{
  "n_kv_head": 6,
  "activation": "swiglu",
  "init_std_up": 0.0349,
  "final_lr_fraction": 0.0,
  "batch_tokens": 32768,
  "train_tokens": 266600000,
  "steps": 8136,
  "dataset": "wikipedia_en"
}
Each number is 500 + 50 x the weight over its row's rms, rounded and kept within 0 to 999. Layers, rows and columns count from 0. Numbers have three digits each. The size before them is the row's rms in percent of the matrix's.

# down: layer 10 MLP down (transposed), 512x192, rms 0.0733, rows 333-378, columns 96-191
# gate: layer 10 MLP gate, 512x192, rms 0.0764, rows 334-379, columns 96-191
# up: layer 10 MLP up, 512x192, rms 0.0747, rows 334-379, columns 96-191
down333 099:549487522456457473461505462525487538458553513481437484506502521553543516511518519535548585506534521477528501504500504522523509473484549512548503501440545394485498580480527525442438522514529529498551510542511539498511499486472484548530398517555540537456487428459595382569489483557550528443
gate334 098:382519587450478433505577465547422377477550403540487528517457454484496509533503519560479596547557429490523545499535561528518422515542528525485465506570475458422465583466419490496350491573536452462560562478538513450438491501473593413526508477522552488487513508561547474434467482535536487450
up334 101:512509513485596444572413513513515573507521398516558445484477560413410567507463454428559492547542562509536473496567400511445506393432506505463497475580499545464451523552497481449548471442575499447430468520457463477473493607627505537523438605494513511469517435533535514519453530555549477407
down334 103:459473513429472479546470469446518507493391528472391585499551431501530420541577434588511546447567489524487514503534509522466492532457465571544498531398488556553507446458586535466551522449491498459517535414504447475500530467463505489505471558509474584533444419527522495555485534453456479535
gate335 091:461423525458608470418433519547489505558488433580560567601499486446428572419559491534488492460520563474590540381528532438508481464524512405514578496505484489534424455512517535516492486514479499477518537504447494486356540390447526544514579514436476505624480448545500473474625487497475550494
up335 092:506554466494495653509553500501494467464505410583510568415510494405559519433507471498488468471477519411502577535443598428421547546539438472590555573546495512441460477619526539441493528549526506491469561434420516483517472550592574486537547540589507444529430523432491565460462532471532513549
down335 093:476412535494511435497439511453485435586461472454487484535571504484473508499648434534477602476572521428507436468557407468493506433429536425476523449553541463510437423483500462483501487468534482483500503458486502450367478533516464500483505501481543456514492457559482496449548600514467449496
gate336 093:541479495566452407499520401476476535484440511538504539435452482542544551554598514492484516476579387503511438588519504416489451462514480419503447511507485437487479558535578530447552462521433559509476481599561588531526492413494484526508470458445489443450402565580452534428495551415459484522
up336 095:561528542485495363488529489471492452487554545488502446637463595542422384438516514487455511476459470457413483551492486565548464463558434511495424546507447548449479421523516472450446500538465556449537515540436497509366521532542488498569485517530486474433528394453483528523549471599517498484
down336 095:432515524553521443515484429486576565449529482466500545523477485620473549468611508448538520532524384478526457460424519378517455577487383462573486568648545445467535483473515460547559548453414500554602423579513612599518568536464474507464400520450511546605565462479438437492570464469501521554
gate337 109:415505552498424438477448498524376568471462486490531464469480457516506509473577470550553458527444377524565537511511498565549547571525534532432526498568576525546495489501497494528560416483501543479542479470490413493516539511395550477552517487497460550504571499488567475460466512462491484445
up337 104:469495514531468417487468415590552548515459504447594506486509513571543515374421436495475511496578463465470457542529543534475387458499423509583494497508411485479542502606504516499553509553526532629462456458567433437457515417478394416459491500474519486469487471507455486559508449541553480547
down337 104:497448495527507510561575553504554508454488533423550497494504451545499466490541457579495500472387439549459494543493477490400472530543435512505529469534486445407432505606557451485466415435549586461526472429425519497534441455559431477548596457439557482534458459423478541504487375527450602528
gate338 094:467517475498476563485411530546520456453497550464539541541480538461448503472584464422537478451464444506429505470466455472531468448497565474405507533510547514469446511469425523563512473499455528492475558449513425498602564511502496556546541607498500503497491534469669513530519510369515486502
up338 096:572508520467546432449423587484488436448533502482511475421515448514523450443506498415451556531459475496461439509500468495535491461512566545402537524486489480508423490553529431541504541514501541499443397512489479502475494525547513443450505440482442541596469524457448513462507436497494585489
down338 096:416491491470592519457532526579465524416516479463447579596475455529600503504391399525467461513489431481505524520532447504533510434545472512469470575367449471501530501531429533593486548493518478550605480462427523496567487354446497475482496522425468474422596470522487484515572552438443402524
gate339 103:584534582451498483539545423572503510567545526508572551506509448434468604538687530517523523475564508515534525475434575512558576512484463419436488502517478521517481474502494518467443417559513528525479495418472442508474600588425507517355523557471484557509466509527473408438495397532533529476
up339 097:480479450515558587500438529486462417442538425515616451465518530540593537490449473504507582480501574504531429532516561491462513438464459540527558621521507498506558580489531472440423532546487436503471496535490479541546507543589514550481531531527481510406539471446469448441530480607513419497
down339 099:550560588502487528463484567445504483458510531480506500512552454510460500489725535544578435448479527468501552392465461451520429430499492442406488506356536467494549560487433488541452499487409459463474504520493480459598531527512485531457571512488467529518530413448473563463500444566458503465
gate340 100:494551477479408598454484575530424446483482439478398490544483443432590554496523530492590554492535602616531541533452600524478587446556487516399435528542532478548522522533534495466507515497492500519542447437526470506573519547506503482469580512510515426478509405494622544495478527587492498479
up340 102:551390460484578483517502470555387399540503499510433476519468579532487492462490464550502485428500467420485600578452461557564474546535445492525469544531473503429440449541560548449461542454504562473440495517512522508476416443448523575583546602454480467504419438458443517465493604449582320566
down340 099:471432479466427503554459577517495502463500484469476586410478483460534445546489429508548527490502494524525482338581500488480449547474404466400454489471474592491456513430494545612455497454537476504469513473400480423581375497470530568613531539470459509493600435531513415464494398465571501540
gate341 097:490479536499470545496475583454460464557514484527508518559504433493536542529532542581463498439426447505455516532577471604508540473507440389350464463496541473505494510429483493488347533544431488500501479484521551455437534499521489516471521611496502508507463405504442523564477506623564479517
up341 097:529460460407511391476396502467477462544538612418419504654496486560529444551471464469524482465534486477605609470468494479540492545432445438461520483497517551529511537553517479456408461460553435545441606541476447580519521496482494509525549593479482593516526549476520562496555402495496478455
down341 098:564561559464530529504556569424568499508453501548528500574508529443392474499397519564535494412499507465392648503482530488585557519495477587502483499486490538465489410567546476539595450522561572474484521573571467560543486477476459474523515519542497606525474511448451481514507397446505412481
gate342 099:514539422429570596496471529636467595477550490455437550477469498483500476557529587512484562400435457474503472453458551424556551513410584485575569539519562543566525440552458510493496439456494471546486508530518466523581563475440475471426540573501559481564500431442482394548473530517562516508
up342 099:568552563498444485578507470547539502552405497450532530529490472455511485443475611480496538516584544407500532539581414542465564526535471509577523537454512500624465585536438523534530562489594495588543493440534509564485547488495531524518606492580442530453417443490507537529527496521476513533
down342 098:531435467570530531383541523423524552502469575653516396532473446535604424505564491519523541503539521500515446526536440478544532469525530557523537442523446549516553519601491432432457508501467484453502361479595449469497509472551504582504538456420527553520468453576455482447408514543508537481
gate343 103:503563463542402385531460535543490512512441477470519478541471464566488476428499536430438517428461549573478490542508444507538464533465548506552490462496447526518481522515511557508520580489496518512524379541453482402541543490536420428462524556525563528486501543546485444506409510542467486431
up343 099:531444564493484514485503471501492507500516462552416558446482464550534471467460368509460534534538483548476375457442515537537475479503540538525466415442548483425493531566549398541535559554532488659513485486516545567348637492448595551438506500522575491443558497557553514483466496468499503566
down343 099:611482508553477496546421541509547448512595487483496545516510495548498506551630571543492429531440537551505438477544514459421476505509412586482566566479486509503479590487485540462489430430534551459448482518460442579495457600494521482583457459395532466528534591446500453444474457515641395588
gate344 096:522478437524523409493509547566464424476489467624502529514505524487484466522524415523498487498501429567512471408505442574531540562503508491344481443503574617542498516415498447524524495542441538549531553512526430440518482517515505544424529465522481510574418404505513501364496470514562588554
up344 094:454419549537510443546567391521531533420537421480446468519504422590493464522476440410445584482481510463562392489542512497546460434534593468484475515508544556528507472452446565453537537443547488419473542512440481481513485447521407507498443547498562506561487493558561497478497539476426592509
down344 097:524486516493392530496580511513458436425476573565489560533565508503489402463531523411568505541567542498519463564499507503530431505573582475498479485538457571414542455405496533509527458501485474534469475453471458413579559582506527578500518516555448501477445477544487512439436467506578483531
gate345 098:490562636513445475450423468580508495542464571471538507506432468592525510486494448560497536501524552548494649534527420492501479473494463388509518404479547565412460549516540511528361541596442489488495485495505456406461521489479543565460514493507522490427498509508484490594485488495545481424
up345 098:529505566438479507629422485563544505496428465527455547521442503433499521533498449480457537486524448486428581480516474445593509476541552398468439496457624475418550458413528500533570447549593507457518602447462510547498566570477490442491400498421527455553472570496476473538583499466433502561
down345 099:501400493511458520527425473482495539533531541476497509492514429450534457543361457460485594561447529568480465458498503369495476514578502390552442371542445589511475442490537468497452559544611492450524462530548500576525505467475508538501449540463436459506451530512466518479451567505520458520
gate346 100:447494506464586522509571512471527468530570512611472552509378502435499418507520580487432578396392425456466541505583451465500530512472513529456484479522448504422427549484563543481506581529477486542501467411570481435511563532502577517500465544481490500472481510472409536511556510605512483461
up346 101:437444499466512503577429373526550562511509532487504542527444578447442438361539503541506412483488577521504469438473425534585579537498505487533456461448486530630553440532479500507480538483424513537473479505535372472429533475533522531457515446478539541602550553471503497482462587471502611468
down346 101:487410516466457487533432405546477443495537426495497510458461534474494543528481453489529562527501469444486569444511409584511435439480516568375414486475504521522598556434529462506497508484450545460432529496419535420583419423494462446499550467483488503463530459579457532487490493543537469463
gate347 106:501546585473469376454602560383442502466416483496468507585534535434466562487519536532552518527488500535458451527506403538482403506539484450424500464491445462428487495520466597461521481545486495542473505518484450531512542440467507515448419438453612532467508485471575549470457462478583554479
up347 104:467541562551495449535534484550532542517560502547543527538480490489528421469448535553432449446495454399501454510408522531443483492429428457551517477538520537451575531534485495543440566419451526525493571548487447537579449541531559539501479593581548509506529523413441538571448551536541399465
down347 107:553516455502460503504440396476464500463471591434519489565477492470436506531616443418481495499417416483534554534491472566431447492540583496540496480578521407498538538544597527441527493496599487530594486513504546563528614415475500509523547503544506508506552496461527376425512523425527561519
gate348 103:436470557431510482444524446448412556474487446546554544501532492535527533515541479544587499468554493466513522456420505426543605526486497495507549470661505470514472522512465530462424519485471528558452400529488386483403508479467548484456567563552431524489461479497463491475510469517557457575
up348 096:432498512637496476506535500533484473502471517485455448472487422492470541468537544543493387494467400478444527509532505456482583567455460500491534543495472445492528523491466512552492568464483587442434461519491504509515402477571534493483537501479451514440501497511480581469435538396555513527
down348 097:531546407546600509547465507569355459489544558523502469465566571436486516485376543500561443475404493489481463515445508507394468542460584506562478534555508453419478460419555460555550579488485489418486550448535574457534506511434478509496542512499495520486488545538409570489570497530496483454
gate349 107:474518478445448527517435496394464522487439456449441502473481419474615584407552572574538500431583503487506480462509543494509500520533473518522470543543469453515455444470519514538414519574492493505470523450525486529481483440478530553561531442537530591571492551503524471629432511551509477424
up349 103:500523394527440534573445485474562573480546513485579526447464476429510481453504487525491394579501440495535485461503485482528538477460518430483521540452474404519512457610507538545490533483531490423434546397528568484499457545457553498515484545421393567498494521524515369490502411423468557445
down349 102:495577438581548565493575540531442548416553512590555486532495555489502454509373512453520451466506598511514435530466489520474515527457448564443463561563502555433382552452576569488457430483463531489534501505545434464574504496463436493484494562536529383403408439487549488448522404471523517562
gate350 101:521462566471587556465488486460417446558619513474479537501416535443519512499559558515606436413567459489496492468445515537513475500457516485506534534551457449542406407550437574483450588543553572523540479518446466451524585496508495431442461627496566509482520398427442554478450484546590369502
up350 099:389551499499479526519525515493546489599567546457500540565384585454531452507489365460465503475538540486411490465578496480553511509471508517535474499510472596496506523520558454453484443508557484555564459507509506524444426498581441511483531548541416583481545472378480540467548390498531521470
down350 101:538444594511478487523518472499423581501482452433546496494434452558576552515558520535428446516493500504542541481432543509485440446392539503449556567476504497526505441486522481440471532448475418466526463519530480520418511555517558388483545485487560402521564442516543570472486528460491521615
gate351 102:462499512513586443441516490416478408524572537495426459555468501481460481481523490542503472512473551409449517530422573478601492503518577391502519496579518439512459515476464549560499482538493510429488511491508541499596533549561505481505463478525415542454491484484561472502563425568451557461
up351 100:527636416442438514540539510471532507473459444457490490479525554403564542458465461565502476541481498553399432547527514489487512436499556594506591563423596542569437529489456460561509391552431492437493595552544485474532535445517541471443410514531467589579455444466541423471556498505437455516
down351 101:501483509516516497548503563476457486462512445556502588474443397484462413429441535448520413526514519506499501510426603489382503568353558452433452573369497504527532503498520568563539538495469541464540437471470553532552461485485477497468532530495513475380536487477506478546571632531516515509
gate352 109:551494472520534378513536470493495510536556501484517606508500517529401495539539579561549579499479460498464453547542445461554467561523491463444470462614404437521425557503454569468565563530493493586577534474446406462511481444401566503474501599611503538510477470463548516564465516427487435541
up352 099:459522521507551453453454543486424522450489448455516446470519508379597515412480451480576450475539514482480542460560557476466546533496465558451519461546554582554499519469444493508522515488543492572429495576516582494476522494463519510480506531448419484425541596547535550572506548560507432432
down352 101:408418449499371436482503518491485483464427512446544455504465507430441550472621539474475580455553459545482407475468500559602564470510508486486569539440492528444512472538514515530525566519387489551496452442467503545425479538500536470443626521503492567505562459538501572617503455446486432481
gate353 096:474564454569463495569528481440596536509526596561498537546443489506426576438457560462477514589476479426412425623465528462520519412512556598440473488602529473476480569510421496590531439483434435521437508574490414506466493481574528508461609549473530584500514529463511426498503528477482491479
up353 095:542542510474455506480423567566506489414599450500584438512549562584481487494569578495520466559479527505553515512507432562519521398412485432568534557482495532515521478430479438512413426539487464473471506562495584430418449442543541565474624476448503469443444563455602447490492438540445488614
down353 098:526504510484493435577595447519415605480467520424508604555541463508511461496555365461447497491549464461577524454523544471499503611555489566499497547395399479520467428524496405496490466435552472445554548550529449583512478494453539514429522571543527490428523473500576456453559465508505521389
gate354 097:478577502470480432529556528610493499592470444528437442498564501447524545413499469511581453476501544564570421545498528479501450595491450394354543507495512434516536510628506501543500505544535451544548514427545518495475426544399494486364480588530459462491517534540448461491501476476502486408
up354 099:563492547500450503467454483548540480534546550547449538469493497599387472546531506380483466455570477505517532507527523509469565509512445520460545424501419534489501410467512514555519449541577457461500532543529534552492571446530518488521470496541459575469512514518439563478450524515433390540
down354 100:540553401507554507477516545490421456471534491413510534474429481486490453437435481451496596522508456545453411514431461521562424449432585492552504415592545507649525518478564497426496510470468497505510492491484489532523539430595472565584540512521501524440527472458486476479471505481484483476
gate355 099:490600513437503540509535385505474523548597509537475600481498545479412512561571502460497472461593570500590539444507452467521467493531524455429431573497496505484521521504472520459478483561509436511615497631418421514548465422453557478505603431460522411605540509501547545463432493417562441524
up355 098:528449474550543439521456472475467518510493468493525493584426405573469433474498423557504485480523474637522465498483403500524525577579532466556465514481475502555496488534582486512492493532381564391469532486493517553482473515589536417482464464503455478504454489489495492418439441586483546406
down355 098:466396447475486541416537438533543495434520473441468512504518507392540481509564447516540461571413553425462520528553558509425486479447603518484576490435547519467509567542431520535364453567503528449540609491417534553491503488571550591526487523503491557505521482588435560480471442506515472487
gate356 098:490541498547535410445564567563477443444581516474441502468463543495452521474511418536439592549524500552560518505464482402479540527539557540563427493589396489504494498604520514500516505540513517575479532443482566547438578438484538584567448525531502484402403587509438517397528514477536502454
up356 104:541542547462495470505505535531475512429580468473512538547430564554559560519445516505408566522498472509530563407565475532490448475464525467482512620460483493408476451455474502539511584456459514453597559489489526471471486490514395515571516617566502532492508515530553449625564478460474399441
down356 103:477541455421489491516461523495521523490544516451469473457421561566473510556631516521424499497491529563618425587518433556427607487441436444520549449463470483437522501528442444442573450368477525466667486422508455498377471542546453487466534414490478550517494441502463468544488408479492501515
gate357 095:529452554468456424485496448515495430592618534494542487566458486523461437568514450567458501505442611469554463465424518500445549473485544457427527545485598512594467537515495450537520534490537514529530495463600466404533598496557493541441545502483602516456432504584532529492480494456446529486
up357 098:509561513439539552463412516471490496441435505560446473561419494493339417548518548499525467468486472456474506417514559554416555524473420458453491489514475586516474481431621473456434563456472502500437570483507479558498553421495578459471485458403565488488461454515509514526414502510514491594
down357 098:454510572433520483513557392489530483412468511513445540449480519525455424497618596506464582559488562473582566503510562540409508493455525483467558549477430510473525562471532453487515426548511556511483495424478490474539636586590527551437468496509451536523536532509447516514527446475586505455
gate358 094:514508583489486395598434504474433444448447458397472489476518524449559606498570571468529453454555450519551465370496469524498533575477519488538498494493524589519541415467490457518572483546588463540503450624588494421487504480391530553503455497536475517490494468522457516473484488532490533482
up358 094:529537414441485588530505512463483555599418535490521453551484533501400514485491455448527478512464581465487531457542426571603461509526478591486435421475440508449491486529558519450519479500461551390524431483542499448485426469524504440485400556453507533464514543504490508470516434573464493393
down358 093:470489454477557447535539454469500596498521430602494637549455482549461504543475508494553488551463464466549571606589442522485571545497510468501507500652573489534513502491461451439451490506534570376462416484462450545463517517519441499542465514500530497447523431521546452526536500450383440444
gate359 097:429564504433461448500545493523480448457450477481529471567490435505431529625578547426509578465527564482503421415473462492514527535503466455445504488505611526504433377490402533571444424592420511571490507489451429496484495503501529471465510427482516413567431444431523452498434474581550567537
up359 100:554509417553611488465514450536625493461460566607587502580572461465518432566469467425490543579413461475523485521443431502590477534485525536482433491464489523469464539461511422591551468455527447538512514537401558491461506505586471464482483487516460441531514486468479461518436524497442576489
down359 103:507408433518440564616465546490458486524618427451525540431538443480577472419423450495539546520441483547532452590460477525544559418482507499551492444520497480548525496484535484509478547489525549491564494451493452573485436522589549459550530432576514519506532446449400491440427489383439515515
gate360 098:434485536510497438531545516365513353520498427496509435607460489531482557583576466612541531542392495554415501539541567478538463478399503510511427513477512473433594445531467498536465514417526581584457482584538452534461591560380459494540523503519544518469536473433581493525542516577512483469
up360 099:509559518502471520489351534472495532538504428469534480575564612528514567488482625535533470473545453522556508571501555546540529484513515475582514548457525536484421545481444548443523564573513475550505501521488415472559439506551471465444550502534566498480508547560506509492479421409530489385
down360 098:529572544490475456432584407579426521460525444436420452508553462452504411437480540429522515540505628467463484390430516466514488550491506409515598474458520535517514542443501557550532548540531444547474554545520507489535473515529483404510503573489484454456445533469529428506512495496445463419
gate361 104:580477561487467457437550475525522444482440455623543452564447473509483511528505510473535479524500527539513535453470511444474484507524583392515531422530535435465537421521422496555529531511445551621558527542464539491484480516523541402504521500469456580478466557438535409588485527475572500533
up361 102:519529521486467391477468414491566436475551559523374551476465470574510520417503458466540539582606574482465440568512490569513501479438466482498535494504514389501471510436511502400482473517490551473380467457425480417534525445565445543473397463524576500487552499452542499534525469401413513527
down361 104:412478506530490523489485502427502510489523491521514524581522492515446409598497584503461443556530432547538551585459504527480524473551613491430574420563456534500561524495452561523546466477543482401497476499450541513528498503486520413536584435511488540480453452478405549612388506502499470444
gate362 096:520488395479536487506480512494517542581542445417513477573539382465514524469522565548573525459587470468476577486613437394464510513476550440534454466500499512531543545432542562531492511544522427523541533476518550597488455515498458464481522534515457477440546625447498480427513479523492411493
up362 095:518446502380438483560485543516500468513523526487493527459522507512523565555477545543485564512513431541521417482509471503504499534588483505521481448485504474488516559511483518475602463551466512469492461533478480505496454484458463458516473474444445537534474488426456517565503519532544428483
down362 093:425432522574541485538547526505450544549473568425478544455412469468482520526584495513516503531398482435534558549493567490471487512487496539433446524617627463469436466516509516510555491471484501427484444413480546511570555548530571460547394521467508514447414415564528546531487558513499531516
gate363 098:543500457439377502629555465380498446461516507450516534533455482604578514561516497513473509457442534573522466457560497450518493501507551419546482493559535412442532515496473410366518402483463525603622481524544483553547486541478461419452499526385536515507575410526490450506547463492447533567
up363 097:454600524528456504517547531545514523422462521489565532475434479436479527478513498475481500378566442449560571485388512490465445571508516445553521469502546479407505433490396505584538573517508446555511476501468501422585513561467552537473461633578477531413420564464477512460477479493563528495
down363 098:493463454651496501469514432532551499413497455457474472515511453515524484504362405491604540436499511506461460451493556529546539433447520420553469466553553543531601488439601517398537512500499526484562562607509618532445478532497578517560507531445494503479549442521564450470449509483515456528
gate364 100:543559392459443527433453527523433512491559449461547514491626506504456501463544494419467515561545490507455463418473456522487468492551527517465486458485504384462546484480446536499484538520521575469441495522482417489434567401504523513507498473548538484535525589472475557511523334592493461613
up364 101:494616554585455477521428489445492525516551468455516548491460522417487446432495437520478511525565437510541450449434463420558494462580374489454514577538503516540569492538519431460557463593416427537482393551547550537540477480525450512590460555533501563548527435523460519585454483517508490529
down364 101:460518387497537584544424463501513458470570463414445497455611473491460526498514458530540492509507576461427490470589428502490453421462565451549623439475547541599419576518547515448524487502466426549532490432534499471523503443497514490536541480436493466544466392492520493492498550430508551473
gate365 101:511491559430610453469529435483507479478548495625510564480450493459510502542536564600459535369529625459472505506507574535500494633499567338491513444520589538441429519484566548506482486481544568478488506512439487535500516419428534474404503521478409553489452553483405531477484524572554545541
up365 104:458492495525427582479524484556546478578493496482447455439558590495382535519491487440479536569518529432508532469594438409416493555533440523553425461520531538511487468524554400489475502479440412554507590505515432528510501540471470535572510574464548514487400497519474438671529479593513454531
down365 104:460486475488558518556578482509504528496529566501470489479505482502530477515561499531474546488539511543472556543470510461419512502507454486459566592501527490483535414416484438502470515517442515418489483442480430441469464484544590477545439481446494584457486481589439532451491448446455416513
gate366 098:488405418434463434475457495519452510499412499556490637530424444552436531496591445456468456492459515504368442560528512530504574474569445420422491474542550545451458638454474517474615500497518470439491460496472496439467455487549472457494455539491441540420546501618517500484480544502539439473
up366 101:581434612415464495494587479493505492513501485441540556443442512439499461597578626483488496516405540454565598529503542491504458453486540493514451522445618540576373464557508484392498491448631443471494555495495496554587497494549504500456435467475403476499445532510490590538527527461553536570
down366 102:467496450472535512588566535551590513526572483491474469519411446460567491437316472578475479497552513512459589505460516577506463524486486614500559473456532559502532486627550513454522454506472526585530475433471485518454464520551462506482463593506439502580544598485562491449517511498444434484
gate367 096:465418458569567496503503395524562518486478486456569553486463581495526475448542431456513541607466484542495458472410498555444526453453477417445518480537534518559600485564554480461475463427550494519430489556461422573481531419399623533512559573422536530451463542569494458515562459567439452454
up367 093:479584590516422525437398483548475516463532456391546570506502535464393558520466461494504530612507527569528444455470545407478530583581523503450480518499464433407564523504532579537428478525518463464541385480414489512510549529541441514526507629489496562501526464407495539508496522498531412458
down367 095:508479436543534582491564459465550501533532686572451460517525471452490543437422482470478556482400504500454530514460473535510446531511568526398514487460578636473542468520489465455602545461451464477396531570461482529544487566580469470571475500439482503532481496503501483507478444524503505494
gate368 095:490509544495464435519400531497501442468431430509657442403575425523410541522507445527566551569547515547470448545483432545520519502520529470554468373554474452516456448535476504465650451527506490445536520591537446526477450520484521561520560487448611555375484499526548525545491473426473488518
up368 094:521512500531536430517603460565516459450450465569481427540449510588580420488536513533469553512526465594536431623550494655496525524636502468465384473548519494391569494478565427555530537430508552532492566541466531517482491501516447509526501475457491501532521423473536459477613501551497596495
down368 096:538540556479501495472480474505542586571509558406577429481546481556518533547482504492503502502506496431514548437553587465463429496584576521525510522414541510490509472479463424527527557485511499516551522507475459598489442464396523541430442485504427590388484481417416546531512550475551456523
gate369 101:478450598485546474482472547468354543456455443534487423516505470546535535502547525452538426527519492475445398563555464481506468513449503364455479491490472545540509530465415454522519424524487610451454464475521445446553536451490571518535535511440511475502503536532395513454560484503459479545
up369 103:466563492467457583483525462475539556523472499565507517513408511535403527546479546622499533449523412465437511492516566530409542463407548490581413438547434562420509457552501467523520502455555479588520560505451399493563541461497462399455482444581519532504467422520349499506351506509459399515
down369 107:515542473442630571469507452459459534507505464395505523520573510478481545516571530553509481477462460500438517421432466456542463533452552526597445529498532536426517457482541488432475554491519533590499564613566498447553544506452476512503479532512496487485570429481513522458506530532478470514
gate370 106:520506498524467450542490486461494540476505435551512467576492549490534508449518507500537463485471522524563513479557467559474445532480565535488496495492510516630531448524509565518475573511453617464498497480547506505552467509593431452489472504504501532545508372491478584550425413525532532416
up370 097:470501530440437423490450511548453490484558474461458495467560474457495576472492437404513445522502511515492554462532577530467511576444489456479489404510481547471514407551577502565501517460545560563338452573484484448488534500549532529444530615559456521475514483418531474487407501497602392546
down370 099:464452521450497497440565513548501462550366524551578535519401541613548467521582589463499438475539524507533538549474471498454530534480421450626445585506479521606513520523500518491540469527483527481523477513456562447457515553494485403506520507618466443511436483462412585505476512569544518516
gate371 106:520466448591485565508565541571391529544508487548477520512474415525485488535547467474442509558601566505523534544457475528551516466609506577393529568505472495479467497541537553425444483517483427488484451525561439504477455460414528487475496531426555660441393454506561504575579450545552527579
up371 105:397452425540499438427389494506472534409552518562497550543508488417491586488450556457546500447451473484400487440498534499529464553484552446533566502483480511458442560453533520495415517528457480493486368483479476450492457617546458542483585515468425506438494520427398496457589559503441578467
down371 104:539540483491495418505483511430448420480465471420478454455536455428498484503547590483481450526483394587511475477451460502558527584490511569510559597505494489557569407447520521461436472467474464547480536444601603408479599411508522421600529494572499483464461491513571494521500514449534455494
gate372 104:430507518417460527505472440461442505516448482524448499550538563576412470515572490540523527465384512421508439461562512443509497468575530477414558522465453550537455495491503598486447505474588505513476521509559427518397497414577615549500498537419469448471462483459528482534557510528517626527
up372 104:513510466403508406574477484553492596466493553549491450455521471508568519483496510497475463463535534524422586442512442518517482555507425346519458548562544524614541441485449587513459556555548455467456567446530541445603577494495530498587485439414561471507528480560470472502548544505402536443
down372 103:558439519509454442465571477465468539453519456457408581488495496455451516475524550483507464422543446487513473488460569558444488460464464520424485527547534504513501434490488562489496449494521493487522542501432572470527466389439526594399523528458414435467588548485474483453494425451556605407
gate373 102:467424509523518483544508520583472481445448534538460565571453508564563487458534455536508391427505520493619535523410527436541497624552412448469498531571566531565538537512513523475460539516405497463501535430490511509597438563527586551429471590424468530467510551502477470491496452520556511527
up373 104:466421482551504495492475590493589518490506468467629513502524501602544388530405427498422501430521588489542553489374472409443471460582427514521469493538536361438520479481464489502574438535506601525475522548540470425469449537523422479401445417429522537547558527614545461526523493520491516541
down373 103:533425449499456472449524493431547497518483610443416566487524480622545594524576505559520435591536450533431489439487485559525459475454493462512474528531520524457504441485502489504545585504397478486430467568555534414504511505431481475592534472550479510505474501537548472461449566575436427525
gate374 096:477428494489508443453474534471404503547427434530510460476444482486527488523525533515545624498506514571494420556546412555529592591502570457474448596531437474525476475459520578453408489434400499555464487432475459463405521466576511491530485474604471551582478479557484517506478552488421492493
up374 098:519473449461614442488498538474539488412520489442517509505546563428500474507491525461573598487512550513483511396428501459546534500571471521487478470532549424511499423578505543504434510505512588448457468455452496537455406470496569578544498540538443410490493499537458479488506533549448487600
down374 097:533545566507425524582549514460530478461473577527489444500446516502492492537340540576503368465487466531483486448510453405531483553496494475476540431390543506432498561548483520520477396480523523531483517563499594598494512424543555507490569522472527538466571428460519519373486454379539419450
gate375 101:447560492490556430489568542378382582431490523512477541497521423551465532583502368457475482543543503507443455491587511537530543432599522475464506486506571508601521526501577538440487468499449447598570461435461434490389470466452512469448515510476486436481499486486559609518475586515600503547
up375 102:460478455505472541525405504490580495480493498457518489589427545515444444593568484529481509376515604383504522423434496454479441477461504567480471495469514560479488477417542576548442501557559534458442464420529455511472554477446500516489514467530434396489391499466440562492581520370412507505
down375 103:551473539513423502545543423545575484499526457507485511504486493501505388496526489547504521505466637517524479525440481465402519505501525450494535565589570502429607515476454410554555472484537460451455611552556433492474488514420494531531527498477584451366400546554404479464496478520423481544
gate376 102:466462513472518500522547469515390499552469472519491458528519519363429549588530450537499477520505546334578428519453551396541486489488533498470529492509482458504511539481465551502466535477541450486424432453472535453421443434454437556600562405459505508488459435584436501549462506487470501428
up376 105:434507512459496548555515456582504460535546493549517543540538476444475571510471530558561528465528556526442394584556508454508483529437646524519472500497519433504630510554520339509442535609561487457502409539510498447486492559529446610504471531559441494553481562472456462589460500518386495456
down376 103:454585600419543519424543521543533533512529511443549502522538514476502551540466530530524381461574465587463605464463502544615510508478449552598540501533514521496563429520486459420501565531524541451575483468496344465504496473527511410562480536464525478488535371430434505486497503433566447442
gate377 101:479497508518515510583427543615406540470494449546560533485454556497492476481554518517566472528474491532559538454479525552472568498553551474474427531582465551468523487480530538543416614518510541535505408476489505537555471484421519508453506499557591427529510484446564569518507506433497471554
up377 098:463476501379515527469479506452554542525571533448573442389515502458511411600472450454518538527559470385435480432603535516479578543587520522491470480485484492496556397453505562449491514439612520428565513525461436429507526538551490550512466565522628524480471515454463570440453538560549417476
down377 098:550503516492606489483497490516506490566468436481499479422503507549551519460565516495561491512456505470522477370505581524546549553462559557464473538446480501430499540551506560519534517547462567517463539432477593387524512474475489592439564492572480605558564510466509511585557517571505455593
gate378 100:476484479549495427472567431474479468406420497530541477485550531462508475424537552542532509624511548485498524502427669540524502456487470524510482419465535494522522490483424550538494539468382504486482563455528455464423506466438477475485591501458434576518590503487411472528467476444508517489
up378 097:434483428458593548550584478555506610476478555533513469501476431531386571514519464534513436470553505440519495551428579508453594450544509545599462530447494472451592560413538537596442470506437598505540533451545515558498493505443513448468494480470531441476541570462554603542537497542522481526
down378 095:433487465423496418496486459414454428531464511558425508444475536498435534420479439474521416554483475507516483495528466543493466529546491462494524593505479419508573482517476550472479497491451482521508446548457490664499448526502532462470494489444421474514551523579518390521461439518565532486
gate379 103:505473434414427493528551434472453443586638514477464503502433476519490543574606489521551504466558484514542449523535584562530530522529496450399551503560540527574426497518534460528511511447529512446455558534475457504504439553492520538496504499450507574447419525617550452491557443491472471509
up379 097:537509468442402537542517499436506527484543557469486511558416501484403518603676489488505530519537454508460469501496415475548425470444584499469484479526589484488442482502496478399424460487525506454507588465471492483524528534468462496396472546488461517497404427496553529447455414520527514509